Each number is 128 + 32 x the weight over its row's rms, rounded and kept within 0 to 255. Layers, rows and columns count from 0. The size above them is the row's rms in percent of the matrix's.

# layer 9 MLP down (transposed), 256x64, rms 0.0982, rows 179-231, columns 0-63
size [ 96  90  95  93  91  94 110  98  94  92  90  94  92  99 110  90 119  94  90 103 125  97 109 109 109  98 103  95 100  91  91  92  91 101 106 103  97  99 101 114  93 104  98  94  97  89 106  99  96  95 104 113  99]
[[163 170 186 116 217 142  73 174 135  92 124 129 123  86 143  97 143 157 175 151 154 149  97  87 149 157  81  52  99 125 119  96 142 151 129 154 117 119 118 140 124  72 160 149 176 118  70 125 104 128 133 132  96 134 106 105 130 198  95 121 120  90 141 120]
 [164 189 196 140 180 158  86 152 153 160 149 129 162  80  99 113 101 143  90 195 132 176 151 142  71 119 102 117 137 103 103 132 109 123 100 116 114 145  85  73 116  86 147 142 155 126 118 100 145  93 137 140 158 118 158  96 125 156 155  79 196 100  78 104]
 [150 139 137 139 190 138 103 130 120 177 109  98  79 133  90  91 160 153 150  98  84 129 132 106 162 152 104 178  69 136  95 125  98 213 109 152 132  66 100 152 151 133 143 109 148 118 135  52 138 129 157 116 119 113 144 150  63 114 190 116 147  83 168 135]
 [173 150 142  67 179 124 126 136 172  89 119 146 111 158 152  70 115 155  78 151  97 147 102 110 169 106 109  95  80 153 103 127  95  76 153 110 191 108 176 101 116 117 152 164 108 163 162 105 112 190 129  75 149 103 102 142 172 102 131 140 110  93 185 143]
 [102 115 109 117 112 124 135 110 128 128  75  83 134 147 186 113 170 117 117 163 164 181 102 103 151 152 146 148 145 152  93 133 152 132 156 138 134  68 126  93 146  71 119 150 124 194  66 174  86 151 167 185  70  98  58 163 119 131 122 113 107 176 117 103]
 [132  63 150 106 130  42 181 130 140 125 173 139 132 123 116 168 126 101 119  90 146 140  95 138 121  76 119  77 139 156 133 174 146 171  89 124 147 143 119  84 132 156 172 157 120  90 177 185 163  76 102 118  85 109 145 146 118  70 142 158  98 106 182 123]
 [109 120 113  75  79 140  71 142  89 164  88  96 123 150 192 135 111 141 188 183 116 139 144 149 131 158 111 147 150 125  96 108  97 117 154 174 106  90 142  89 175 142 161  98 158  88  76 144 142  97 127 141  92 113 157 143 109 100 174 111 176 210 111 111]
 [109 141 109 124 144 166 189 104 131 100 161 140  98  83  89 159 165 127 143 168 171 118  96 144 152 108  56 107 172 145 162 153 126 156 146 183  84  60 100 127 111 140  73 154  98  90  76 188 117 113 156 140 124 163  98 129 132 137 127 139 196 109 103 101]
 [ 94 135 108 111 149 127 105 113 112 130 138 130 171 128 135 193 161 161 153  66 103 142 137  91 110 119 100 112 140 133 144 150 152 151 116 152 134 114  68 152 162 157 158  93 138 130 101 173 127  70 225  81 162  79 121 142  83  98 140  70 186 105 123 178]
 [140  60 118 144 121 174  98 136 119 154 108 111  56 109  96 153 140 156 107 168 116 158 210 189 117 140  98 113 121 130 181 137 100 107  66 168  93 166 154  84  75 111 143 117 162 130 153 116 142 101 128 130 143 192 113  79 143  82 114 100 160 115 129 136]
 [112  86 107 129  77 193 139  69  74  86 159  74 115 119 144 153 133 145 136 156 164 138  88 180 142 137  79 184 136 122 136 114  97 130 112 155 148 159 105 130 160 120 143 154 103  81 149 132 121  69 198 107  89 130 162 120  94 132 187 189 110 139 144 126]
 [108 145 118 145 158 180 146 146 158  54 145 128  99 135 129 158 197 178 120 122 123  86 157 130  79  73 124 122 141 136 124 138  69 116  66 126 152 106 158 148 133 174 117 171 172 123 131  77 155  93 148  72 122 199 109 101 142 140 132 115 139  59 110 115]
 [177  59  93 126 142 182 149 170  95 138  74 152 120 140 106 114 132 151 159 154 129 144  98  96 127 113 119 153 119  59 130 113 156 157 119  93  95 128 126 159  91 100 141 136 143  84 114 191 169  98 112 160  86 190  98 137  99  65 117 148  97 162 108 190]
 [148 198 171 155 104 100 150 133 127  74 125 144 112 154  96 174 115  74  82 174 159 117 168 143 168 117 111 168 162 121 155 143 107 116 141 146  91 135  88 138 113 120 126  47 167  89 116  94 175 183 101 129 142  76  79 150  96 107 140 140 161 145 102  89]
 [141 102 168 141  86 119 129 129 156 116 185 122 149 148 101  94 110  68  37 112 190 101 112 147 133  97 213 151 108 135 159 108 162 185 178 137 117 111 103  64 130 133 175  94 129  85 139 181 114 121 160 126 122 107 131 124 153  86 101 147 115 138 127 115]
 [159 160 128 110 136 116 155  81 145  86 151 116  88 128 150 101 188  84 105 172 132 179 111 125 125 101  83 154 117 152 174 115 148  96 117 155 183 142  85 146 151  85 158 176 157 200  96 101  83 147 125 110 170  87  94 139  67 124 103 150 120  71 137 151]
 [177 139 140 115  73  37 139 128 131 159  86 143 103  98 141 103  97 143 137  30 114  83 155 148 182  82 143 116 121 177 119 149 116 146  99 138  94 117 108 152 105 162  86 128 151 162 112 135 149 137 198 164 117  99 104 131 158 144 130 151 114 172 169 111]
 [168 137 149  81 125 173  73 146 179 158 130 110 103 147 147 171 156 123  80  93  64 161  90 115  90 125 152 170 160 110 142 152 149  60 160  83 183 129 135  73 144 151 130 176 154 130 114 120  91 112  99  72  96 148 153 155 120 155 110 119  84  85 144 131]
 [ 86 104  90  92 133  71 210 123 102 113 156 128 145  84 177 132 144 128 123 159 145  79 102 107 108 119 156 135 167 138 134 138 162 181 168 108  91 106 182 164 170 113 171  99 133 153 102 149 103 119 133 156 118 137 136  80  81 148  98 142 184  54  97 143]
 [149 144 149 133 129  89 115  73  95 134 205 167 147 146  87  87 214 116 142 127 106 106  73 163  95  94 162 174 148 104  53 152 104 117  85 180 102 139 144 148 100 101 112 172 124 134 135 162 132 127 162 162 112 115 124 111 108 152 122  95 167 104 176 119]
 [124  98 143 150 148 135 119 161 112 151 101 156 145 118  92  98 116  64 108 101 180 148 177 211  97 105 177 162 154 131  85  90 139 152 151  99 100 169  89  85 155 110 161 118 146  94 101 136 152 137 116  86 126 193 168  82 119  88 172 135 133  72 104 117]
 [123 132 131 110 148 105 191  91 106  95 114 162  84  89 101 146 106 201  87 130 126 106  52 132 176 123  91 181 148 152 125 110 134 140 112 133  95 127 146 154  83 112 165 155 139 116  81  69 117 151 144 137 185 127 124 141 130 204 165 130 157  83 165  93]
 [ 91  62 130 140 102 181 145 114 111  97 128 127  81 126  90 117 136 131 173 119 145 130 138 161  93 150 220 128 144 159  80  89  97 134  99 110 128 118 136 145 145 149 165 120 125 114 137 112 195 169  68  91  92 136 107 147  88 123 137 219 146 162  99 159]
 [119 153  96 111 126 114 188 110 116 182  99 106 115 167  75  98 110 166 162 158 157  89 169 104  96 148 172 168 149 108 161 113 149  90 155 127  76 129 100 134 121 150 167 198  97  67  99 209 103 150 111  91 144  92 113 147 137  84 135 129 145  98 130  97]
 [139 100 147 172 133 146  88 148  76 153 172 111  63 157  64 112 153  99 116 146 140 115 106 179 123 126 164 151 113  75 119 175 131 207 159 159 199 134  87 106  95  96  87  88 117 121 128 147 155 135 110  78 110 151 122  94 131 113 115 166 187 137 115 126]
 [123  85 149 108  85  74 158  86 137 118  72 137 140 170 170 110 170 159 151 111 182 189 126  72 120 169 114 138 129 121 131 127 116  83 141 134 151  94 161 178 144 164 135  97 104  95 101 107 178 141 139 165 120 185 138 147 119 142  75  88 133  50 134 100]
 [150 185  85  93  79 161 112  68 139 105 137  88 126  93 131 125 116 139  89 137 104 103 156 165 166  78  75 149 160 145  91 159 159  85 162 143 163 124 126 110 165 180 135 142 145 103 188 167  89 121  92 113 134  48 138 167 164 126 145 150 147  94 124 101]
 [184 145 147 168  92 163 105 152 169 142 148 155  81  85 142  90 147 105 110 148 156 154 146 128  71  99 136 143 168  90 143 132 143 100 134 137  83 149 124 148  72 135 145 128  94 118  80 103  98 175 127 147 165 148 100  44 169  91 127  81 194 169 135 105]
 [ 98 148 153 163 160 172 120  67 137 106 115 170 103  93 133 121 112 114 139 167 180 167 120  90 198 116 148 120 100 165 178 104 105 181 169 116 110  78 123 108 163 124 134  90  92 109 127 121 139 134 142 130 132  93 145 100 138 171  61  69 119 102 189  76]
 [137 126 119 167 157 159  93 102 175 193 194 137 126 106 128 129 129 115 140  68 133 158 127 122 145 102 121 116  87 120  65 136  80 136 108 156 188 159 158  94 125 129  81 169 122 156 109  98 143 129 121 152 115 139 111  54 175 159 118 178 127  43 121  96]
 [108  82 134 155 143 124 117 102 147 104 126  85 135 138 122 115 113 107  59 103 196  87 116  88 131 129 172  78  88 162 159 160  76 173 150 109 150  64 181 114  85 157 169 178 106 105 120 121 162 169 110 182 162 126 109 116 155 114 155 122 111 133 152 185]
 [111  98  79 121 113  99 159 130 102 152 132 174  92  67 124  97 137 157 157 185 102 134 103 194 130 170 120 189 247 113  96 140 131  86 139 107 150 138 129 139  93 140 138 140  83  74  97 126 148 121 151 107 117 110  95 123 138 142 101 143  90 117 169 158]
 [114 157 140 127 160 143 123 115 124 110 153 170 124 131 121  97 141 204 109 149 180  79 132 107 157 173 135  80 174 153 118 111 156 129  89 131  88  94 138 120 102  77 151 165 139 123 110 201 112 204 118 139 116  65  89 116  80 125  85  83 149 113  72 146]
 [100 129 115 144  91 137 155 114 165 159  87 179 135  92 109  76 190 154 169  96 139 108 135 114  97 151 144 131 110 110 129  94  67 109  87 124 110 132  87 113 122 153  85  99  61 148 140 165 160 137 121 184 183 131 187  85 151 109  93 194 135 168 153 109]
 [140 184 140 159 117  86 153 134 110  81 112  89  76 120 126 118 137 114  65 216 108 122 115 172 120 133 117 138 146 172 175 170 162  83  80 144 114 123 155 137 121 170 130 113 172 146 177  86 101  93 163 128  90 113 121  69 123  98 110 131 140 184  97 163]
 [ 79 128 135 176 134 100 115 106 129 170 148 165 125  95 129 100  84  90  33 101 158 149 132 179 222 139 113  80  97 121 123  73 179 172 126 131 127 106 100 149 135 174 133 147 140 138 111 154 143 160 108 143 136  60 142 105 138 128 132 106 162 123  89 152]
 [146 145 105 174 114 156  48 160 108 119 113 134 168 146 125  88 168 111 130 191 188 115 117  63 192 151 111 126 149 109 148 101 152 113 154 146 136  93 127 130 123  89  73 105 162 149  62  62  98 172 116 115 137 122 108 166 114 157 123 101 139  87 167 126]
 [158 149 137 129 137 156 150 166 117 122 127 125 138 169 110  64  82 133 123 136 194  57 117 114 144 132 160 156 100 124 115 137  75  94 166 130 129 114  96 118 130 124 105 157 108  78 102 192 165 194 164 192 131 129 134  97 173  63 100  81 150 105 110  95]
 [124 142  84 138 119 138 123 117  82 163 107 148  89 128 149 141 139 141 145 131 111 172 104  73  90 173 126 162 197  89 133 107 162  61 118 112 156  70 194 150 136 135 140 148 166 116 122 118 117 120 141 162 183 150  76 114  50 143  83 176  76 125 135 150]
 [134 162 152 118 140  91 180 124 111 154 116 142 146 131 109 150 148  98 123 123  93 110 123 112  86 157 124 113 113 128 178 136 100 148 170 116 112 110  45 162 155 121  91 136 169  67 118  58 174  73 166 156 180 133 109 118 183 155  98 131 139 173 155  52]
 [164  29  80  93 214 130 149  93 140 138  71 136 145 149 130 136 101 112 128 112  99 143 158 149 113 108 116 140 150 159 124 100 125  92 118  94  98 151 165 136 179 124 152  83 136 180 172 130 109 125 157 163 183 109 149 153  68  97 137 142 117 141  79 155]
 [138  90 137 121 137  77 150 195 125  95 140 141 129 131 150 119  73 163  87 103 114 154 135  76 142 138 148 121 154 164 129 136 136 191 153 129 127 138 119 110 129  68  98 131 176 122 114 240 118 105  72 147 107 128  52 152 100 159 135 143 139 144 103  78]
 [108 115 182 100 132  98 140 117 167 152  87 120 151 133 134 124 138 103  89 114  91  89 179 127 122 137 166  88 169 191  88 107 155  61 142 122 194 137  87 120 140 155 142 118 109 177 140 192 137 124 140  66 123 181 130 161  52 120  98 152 106 106 126 156]
 [125 135 161 119 157  99 162 122 154 106 161 161 137 128 132 113 107 139 123 121 113 169  90  59 159 148 128  81 185  97 121  98 148 150 138 186 127 102  87 144 148 170 106 134  91 121  94 152 108 142 133 105 168 128  88  52 110 128 143 248 141  96 115  97]
 [148 142 127 135  76  70 133 155 139 174 133  40 170 111 136 138 133 117 141 103 167 142 128 143  95 162 141  84  80 108 104 173 170 183 122 111  97 187 106  84  89  83 133 151 110 107  90 161 178 149 140 148  77 151 144 116 162 152 184 120 108 116  90 133]
 [105 142 122 111 173 141 145 121 116 198 101 121  67 167 134 123 110 110 125 147  85 167 170 155 151  45 169 167 183 184 155  99  93 148 112 150 151 127 101 118 188 115 104 112 138 105  87  53 113  73 145 128 125 158 127  98  92 145 157 120 157 149 128 110]
 [137  83  51 108  99 115 119 146 124 158 105  83 121  82 127 160 130 163 161 113  79 148 125  99 148 177 166 141 116 106 154 111 151 210 104  55  71 113  71 144 120 160  90 110  94 133 192 141 106 110 152 152 124 151 125 125 142 150 143 159 173 155 158 146]
 [166 151 105 137 146 160 141 151  67 145 107 131 140 151 143 156  97 104 156 158 116 101 140 167 122  91 157 164  99  99 175 197  70 126  86 117 111 153  95 150  92 119  95 110 162  97 116 112  86 122 132  66 118 187 128 133 197 128 117 169 186  77 136  84]
 [117 149 142 130 172 171 128 116  91 133 154 126 181 137 109 133 105  72 153 119  78 101 163 163  85 122 183 138 128 126 139 137 176 144 140  87 173  86 178 107  92 122  83 111 106 161 193 127 109 145 122 145  77 158 101  57 140 197  78  94 121 121 136 101]
 [110 153 132 162 129 143 130  94 153 116  57 132 144 134  96 170 102  91 109 128 121 129 188 149 129  95 137  33 115 166 156 101 142 139 101  98 208 156 183 140  97 144 146 111 182  91 145 117 131 127 139 113 123 209 132  84  97 177 126 115  97  93 121 119]
 [157 167  92 165  70 159 123  89  99  88  73 106 154 140 129 109 120 187 108 193 146  96 107 170 162 136  76  52 104 197 116 109 161 145 153 111 177 156 127 146 189 123 146 116  89 139 130 106 121 146 114 120 128  67  84 116 102 137 136 146 139 111 132 144]
 [ 79  82 134 114 162 119 128 120 115 147 119 106  83 148  82 171 145  83 138 125 101 113 178 215 134 119 106 218 150 112 180 123 134 130 119 133  61 184 128 171 112 145 144 109 127  86 129 116 136  93 140 137 167 104 109 122 147  58 120  92 174 153 119 128]
 [122 110 112 123 135  73 120 114 111 117 175 120 106 191 131 164 177 156 111 102  91 149 110 138 134 120 181 119 116 107 142 188 128 166   8 109 102 125 178  45 157 122  91 143 175 142 161  85 112 126 119 153 151 128 132 119 123  91 145 112 136 117 116 164]]
# layer 9 MLP up, 256x64, rms 0.124, rows 180-231, columns 0-63
size [109  96 103  99  88 119  96  93 100 101  95  97  99 100  95 115  99  94 102 115  96 107  95 106 104 108  94 102  86 102  95  97  93 101 103  96 105  92 105  97 115  99 100  87  92 101  87  98 101 108 106 103]
[[ 44  58 112  99 110 145 126 119 132  69 122 101  89 166 141 137 126 106  77  93 120 129 162 107 165 149 143 131 118 142 123 120 121 104 153 105 118 175  89 111 181 142  42 112 113 166 138 167 100 115 130  83  76 111  70 166 162 164 131 150 115 132 142 171]
 [ 95 164  80 118  86 147  76 137 124  52 147 172  90  89 198 122  80  83 129 118 105 122  88  99  77 106 150 105 162 197  96  90 131 111 117 150 161 162 155 103 120 155 113  90  89 130 123 171  97 144 102 119  58 115 137 116 141 127  99 116 114 107 104 124]
 [ 80 146  73 174 113 148 116 122 115 110 111 110 174  72 135 170 177  69 120 130 146 115 125 169 112 149 151  82 158 136 126 107 137 130  42 117 138 149 127 140 184 143  92  93 154 104 103 138 125  75 135 171 132  60 165 138  89 148 109  86 131 121  67 162]
 [138 179  94 190 145 121 152  58 108 142 124 149 140 109  94 175 139 109  91  50 136 103  95 103 103  78 160 118 108  77 146 131 143 118 127 132  99  85 132 152 140 145 102 160 106 156 164 100 121 103  97  95 131 105 135 135 126 101  78  92 125  31 130 182]
 [121 179 115 123 121 216 117 148  76 116  55 109 151 138 199 121 148 123 137 162 154 133 130  88 161 125 111 131 122 173 192 100 134  61 164 150 142 109 147 144 147 115 119 101 107 164 111  95  76  90 114  98 172 161 161  63 108 145  96 122 128 127 115 113]
 [102 134 120 165 109 192 109 125 109 124  97 121  97 106  97 162 136  76 156  92 135 159 151 115 106 117  93 150 180 112  49  98 119  69 152 138  90 119 133  95 125  96 162 184 150  94  94  77 147  97  60 117 125 102 170 113  94 158 117 128 191  85 144 119]
 [123  86  93 134 141 128 127 149 131 100 161  95 152 118 102  72 116 131 104  95 136 195 109  81 175 145 124 139 114 176  94  92 156  95 124 133 163 126 168 150 109 129  95 188 102  88 168 150  51  91 156 112 136 158 121 161 142 178 116  60 151  97 106  71]
 [120 123 141 134 148 125 174 177 142  99 156 151 131 129 128  93  92 138 100 179 175 130 134 153 137 128 137 161  99 158  62  75  79  87  65 102  96 146 152 143 128  92 114 144 114  67 157 132 169 134  70 129 128 135 103 118 154 163 106 105  60 182 135  57]
 [142 145 100 135 100 132 127 174 159 109  78 172 137  68 148  73 161  72 115 127 106 167  81 120 141 146 109 109  98 125 147  82 137 114 136 164 140 123 144 201 147  95 112 164 187  86 210 144 129 117 111 116 164 146 100 143  94 132 151 177 134 171 102  78]
 [143  65 164 134 113 129 161 169 137 184 176 138 117 105 141  99  86 100  74  91  68  96 125 123  70  59 115  49 142 117 173 103 113  88  66 124 100 160  90  98 129 133 142 152 148 115 163 103 142 109 147 149 116 137 129 157 121 135  99 126 104 117  81 165]
 [119 186 133 142 144 158 133 140 106 118 127 104 186 123 140 119 106  80  98 111  74 107  70 136 118  99 103 123 125 171 158 108 139 127 160 138  84 155  81 109 133 146 148 112 109  99 182 188 162 156 113 109 193 136  93 108  89 146 226 100 136 180 160 156]
 [ 45 132 149 144  76 142  91 114 118 106 131  76  79 157 130 203 126 153 114  41  93 136 138 162 118 128 104 159  93 119 160 152 173 167 103 128 137  67 126 125 106  90 137 179 131  89 125 111  52 145 126 120 174 144 169 145 136 121 107 121 116 118 132 121]
 [119  56 112 161 155 144 163 137 120 117 162 180 197 112 182  66 119  82 132 143 118 127 161 113 120 143 101 106 122  94 156 149 165  57 161 100 116 171 112 111 126 137 119 116 198 138 159 121 154  81 107  94 106 106 143 155 172 122  89  89 127  96 184 145]
 [ 70 116 127 116  73 144 148 121 113 117 144 149 157 140 151  79 117 172 131  92 111 130  81  77  82 105 126 199  85 179 156  92 142 135 138 179 103 105 128  77 132 124 105 148 127 113 146  99  74  47 151 188 142 132 120 136 174 142 108 107 112  69 136 150]
 [132  36 111  90 113 148 144 128 107 146 117 107  84 123 151 111  68 117 158 113 102 137 104 157 127 123 134 143 166 179 163 114 161 125 136  86  76 119 109 112 150  89 115 181 117 125 174 190 120 123 134 157 149 110 111  85 203 151 183 125 194 147 105  86]
 [142  89 103 146  88 167 125 102 205 116 109  80 140  97 121  98 153 130 106 150  69  99  88 124 107 129 127 113 141 106 154  89 194 170  98 124  84 172 130 100 129 129 130 118 148  60  83 119  77  77 102  96 120 161 121 173  88 115 153 152 141 194 108 140]
 [122 124 108 176 128 116 161 136  93 106  87 137 160 175 144  95 113 119 150 163 109 125 105 153 117  81 102  75   8 144 116 163 120 106 139 160 119 107 118 145  91 131  50  98 141  97 131 112 121  97 122 141 156 121 126  83  94  83 150 137 121 105 210 105]
 [ 94 125  69 191 126 176  76 141 181  92  91 170 162 161 121 103 135 159 145 123  93 136 172 154 172 139 139 123  64 120 132 148 143  87 118 157 130 171  93 168  98 136  87 177 101 148 151 112 125 121 121 145  39 115 129 179 131 136 168 142  83 128 126 130]
 [109 107 112 112  54 113  80 100 186 136 106  65 108 168 173 126 119  94 124  66  29 145 131 147  74 107 199 176 121 106 134 110 150 157  98 121 105  75 113 116 146 102  96 122 143 111 123 137 119 142 109 134 138 125 130 135 102 154 156 161 133 120 170 172]
 [ 74  86 140 188 129 119 116 149 114 107 120  87  75 131  95 184  87 147 111  89 103 166 174  98  77  87 105  98 120  92 117 159 169 142 131 148  40 111 142 180 135  65  98 132 142 101 144 101 154  75 113 162 121 129 140 134 147  87 144 156 106 135 154 149]
 [ 68 131  94  81  85 128 123 134 124 127 179  98  90 141 121 183 111  70 173 135 128 121 134 153  43 141 133  90  98 126 149 115 170 123 130 142 155  63 127 129 115  94  92 155 114 106 150 140 125  63  82 140 141 122  79 131 211  83 111 140 132 150 155 150]
 [168 117 166 110 127 138  96 100 181 152 125 150 187  51 151 146 189  99 207 142 109 159 115 162 153  96 102  97 135 134 107 112 106 143 159 117 114 114 115 152  85 110  70 133 138 125 118 158 125 151 110  89 162 155 181 192 168 140 174 107 113 177 148 143]
 [113 104 121 148 163 141 144 132 128 122 194 134 117 117 160 141  77 193 135 122  94 132  92 141 169 136 118 168 131 163  94 128 142 144 102 131 159 121 108 121 148 122 128  63 184 172 138  72 123 113 216 210  98 183 168 109 135 152 101 133  94 127  98 172]
 [114  99 116  93 139 160 115 108 187  94 137 155 133 111 181 171  88  95 130 109 189 135 101 125  56 132 135 114 141 155 102  61 139 166 118 138 129 137  88 124  79 122 147  88 100 128 163 119 145 160 178  99 147 113 110 181 203 135 160 115  74 102 128 182]
 [110 134  98 164 169 126  78  97 157 147 138 153 123  82 139 201 102 153 110 137 110 114 191 138 125 104 102 187 177 115 133  90 138 171  92 197 134 155 138 118 133 115 173 127 201 150 169 184 139 161 107  95  79 142 153  79 128 123 156 138 118  89 113 126]
 [130 150 123  88 118 126 103 134 139 153 153 159  90 135 115 135 174 133 182 127 152  54  52  72 122 126 130 110 156  87 146 122 142 180 150 186  97 142 113 218 132 152 145  97 116 105 138 102 157  98  88 135 164 180 137 113 105  80 122 149 159 161 179 122]
 [118  95  63  85 116 133 121 109  78 123 128 134 108 112 134 143 145 129 173  67 119 152 142 107  92 100  94  92  95 109  70 114 140 107 223 100 124 151 132 141  47 135 127  97 162 163 140 137 123 132  91 137 127 137  88 153 111 183 102 193 170 117 155 161]
 [123 117 143 134 118 117 138 188 110 100 157  99  85  97 128  62 129 133 165 109 118 157 131 115 126 104 175  73  97  59  76 110  90 101 142 153 147 165  86 129 109 118  62 122 160  89  94 126  97  97  38 145 100 146 153 130 103  82 112 143 131 180  97 141]
 [ 81 122 140  97 162 125 161 141  58 105  77 110 106 101 107  92 158 165 121 168  87  94 129 149  99  87 135 111 146 127 154 134 154 139 132  92 139 111 113 143  91  97 156  95 101 116 134 107  98 137 143  91 131  68 108 223  58  96 109  77 132 104  72 146]
 [ 62 185 110 118  96 139 146 156 150 160  56 131 122 150 141 115  92 121 178 120  55 163  90 190 164 120 129 161  93 148  89 156 124 125 125 114 150 150 149  71 117  95  66 147 110 106 152 139 177 142  89  67 107 126  84  89 126 123 139 102 111 130 154 122]
 [156 104 161  74  84 165 115 165 190 120 151 114 116 150 126 121 115 129  88  41 122 130 142 144 151 117  93 139  43 111 159 125 115 107  55 147  93  71 145 145 177 132  81 114  94 133 163 134  97 163 154 124 143 124 178 150 107 151 134 139 122 132 137  66]
 [144  98  88  84 185 155 151 135  90  78 119  68 143 145 126 149 143  40 170 168  80 182 143 128 119  96 133 157  87 130 105 106 144 148 127 135 142 157 128 120 146 151 102  76  56 133 122  97 140 130 178 119 157 111 148 146 208 126 156 165 145 131 151 124]
 [173 145 119 109 123 112 122 139  86  91 149 132  77 185 179 152  97  71 166 104 152 146 115 135 168  81  88 132 144 151 128 119 143 177 182 130 154 166 156 124 141 119 136 160 168 158 126  98 106 154 147  57 101 180  59 125  96 125 115  64 113 174 143 143]
 [108 105 155 191 107 154 121 128 194 182  88 130 100 155 123 151  98 125  90 111 167  89 136 128 183 120 110 184  97  85  60 121 105 102 107 179 103 154  94 116 148 122  55 100 118 139 165 151 179 139 140 158  92 141 154 146 111 130 151 143  77 115 178 114]
 [160  87 201 136  98 139  32 116 173 129  88  95 123 142 156 141 164 163 113  87 145 108 102 127 146  99 102 133 107 139 161  95 146 126  97 200 113  88 103 152 107 174 109 126 177 131 169 146 144 102 124 129 128 104 163 140  69 162 187 107 134  86 113 104]
 [134 160 107  58 106 118 218  61 188 121 143 143 104 110 124 161 112 136  85 101 155  84 139 183 135 106  96  62 112 107  76 126 114 129 178 136 126 124 112 131 143 189 132 128 147 162 145 157 151  80  84 150 129 103 130 116 122 122 139 141 196 140 126 158]
 [174 158 158 108 146 149 112 126 123 121  57 134 107 129 107 146 171 153 148  70 125 173  99 145 168 152  98  66 168  94 131 159 130  91 107 111 129 108 166 172 111 130 103 107 162 159 173 115 119  49  71 106 156 123 136 130  81  84 188 133  71 135 120 119]
 [ 74 158 155  81 139 152 119  99 144 112 108  82 111 108 172 135 120  74 164 101 156 119 177 125 126 102 134 104  98 154 164 143  95 212 147 127 111 218 143 143 115  82 152  60 129 167 138 127 105 148 134 125  81 127 144 156 189 122 153 110 147  97 107  87]
 [127 169 122 138 123 148 161 111  83  90 129  99 115  69  90 160 130 124 101  44 139 110 124 163 111  99 138 113 130 109  60 115 123 100  79 166  90 145 143 142 101 115 138  70  89 100 124 156 179 154 155 109 125 126 152 183 196 100 200 139 113  95 140 161]
 [117 198 163 164  79 103  94 131  94 141 154  88  92 155 104 136 134 152 125 116 169  94  78 165 137 137  97 113 106 127 129 135 168 118 131 139 183 111 120 184 139 103  91 176 126 174  84 162 161 124  72 150  99 155  79 116 185 163 169 137 172  92 169 119]
 [123  98 131 187 132  91 128 104 116 190 147  88 101  76 123 148  85  85 107 139 147  53 133 130 153 118 120  80  68 117 145  87 108 124  78 104  95 152 117 172 142 140 134 122 104 107 125  76 107 116 134  42 114 162 159  73 132 157 159 183 119 121 121 105]
 [118 121 128 136 114 167  89 132  65  98 116 140 108 131 121 140 166 147 130 179 211 127 107 120 178  79 124 188 139  83 101 160 196  80 131 105 138 123 196 106 122 108  71 163 117 119 138 156 131 127 158 106 155 103  73 139 140 143 132 112 190 103 121  79]
 [113  94  94 143  90 153 152  89 124 126  93  62 133 116 127 185 135 121 121 122 131  94 101 118 116 108 106 178 110 142 154  84 122 123 141 115  87 154 119  84  92 149 106 154 111 135  76 129 191  78 191 151 118 120 109 159 206 142 106  93  91 151 194 187]
 [112 117 120 149 149 166 133  73 119  48 148 192  43 130 138 131 128 119 107 125 103  96 162 109 151 108  82 160 175 151 164 123  97 115 113 136 152 123 153 145 144 173 143  86 116 205 161 128  73 105 124 135 143 110  99 153  92 151  68 106 113 159 154 172]
 [ 55  95 149 151 160 132  59  80 193 161 115 116 121 152 114 104 129 118 122 139 178 109  77 110 133 144 120 151 147 127 163 117 174 115  97 116 158 154 106  79 173 119 149 103  84  99 158 161 101 153  99 109 158 138 129 174 206 145 138 107 147  69 176 131]
 [ 13  85  88 104 113 133 148 153 158 138 126  88  94 102 131 112 108 117 164 115 116 156 120 123 167 119  69 155  49 105 140  82  90 123 137 125  94 110  82 118 121 105 121 121 128 100 119 139  98 158 124 162 159  99 137 193 102 117  85  70 171 117 147 124]
 [155  48 157 160 111 136 115  80 147 117 108 140  84 136 121  60 122 152  95 130 118 176  96 129 145 154  95  80 151 102 155  69 156  88 139 180 111  90 140 141 189 128 128 163 136 181 168 123 167 154 103 128 127 175 140  99  70 135 138  92  88 149 145 160]
 [123  93 188  77 103 137 150  94 116 144  97 103 128  55 104 122 145  99 105 113  89 146  72  65 107 111 123 150 127 142 128  98 116 125 143 167 131 147 113 136 114 129 147 155 140  92  66  58 182 155 173  71 115 156 160 158 178 123  92 121  73 104 110 161]
 [104 100 102 138 101 155 104  99 147  75 129 140 166 119  53 116 144  53 126  87  84 106  72  80 134  96  88 101  78 118 135 111 116 156 141 137 147  82 106  96  78 139 133 145 139  68 140 137 116 175  70 151 107 189 178 107 139 127 137 103 165 108 134 131]
 [ 96 165 116 124 145 152  46 141 100 102 124  78 143 135  91 173  85  80 192 118 106 182 151  65 112 130 150 105  85 151 104 128 178 142 131 121 133 169 132 126 107 164 113 104 100  49 168 134 155 157 122 122 173 163 149 119 175  96 173 150 129 135 138 139]
 [142 191 133 146 104 152 164 121  76 128 162 179 135 185 148  99 126 137 112 121  85  99 103  47 152 157 193  91 147 134 115 132 132 134 103  87 127 101 155 128  79 136  88 155 164 131 197 118 151 159 137 133  72 127 126 143  68 131  88 127 163 109 129 185]
 [115 127 109  65 110 206 148  97 105  96 150 103 123  52 106  90 119  94 143 125 142 155 166 124 138  93  61 113 120 177 132 113 157 117 184 135 151 104 123 224  93 156  97 109 135 127 120  95 148 117 116 114 124  82 139 119 106 151 125 159 179  89  95 159]]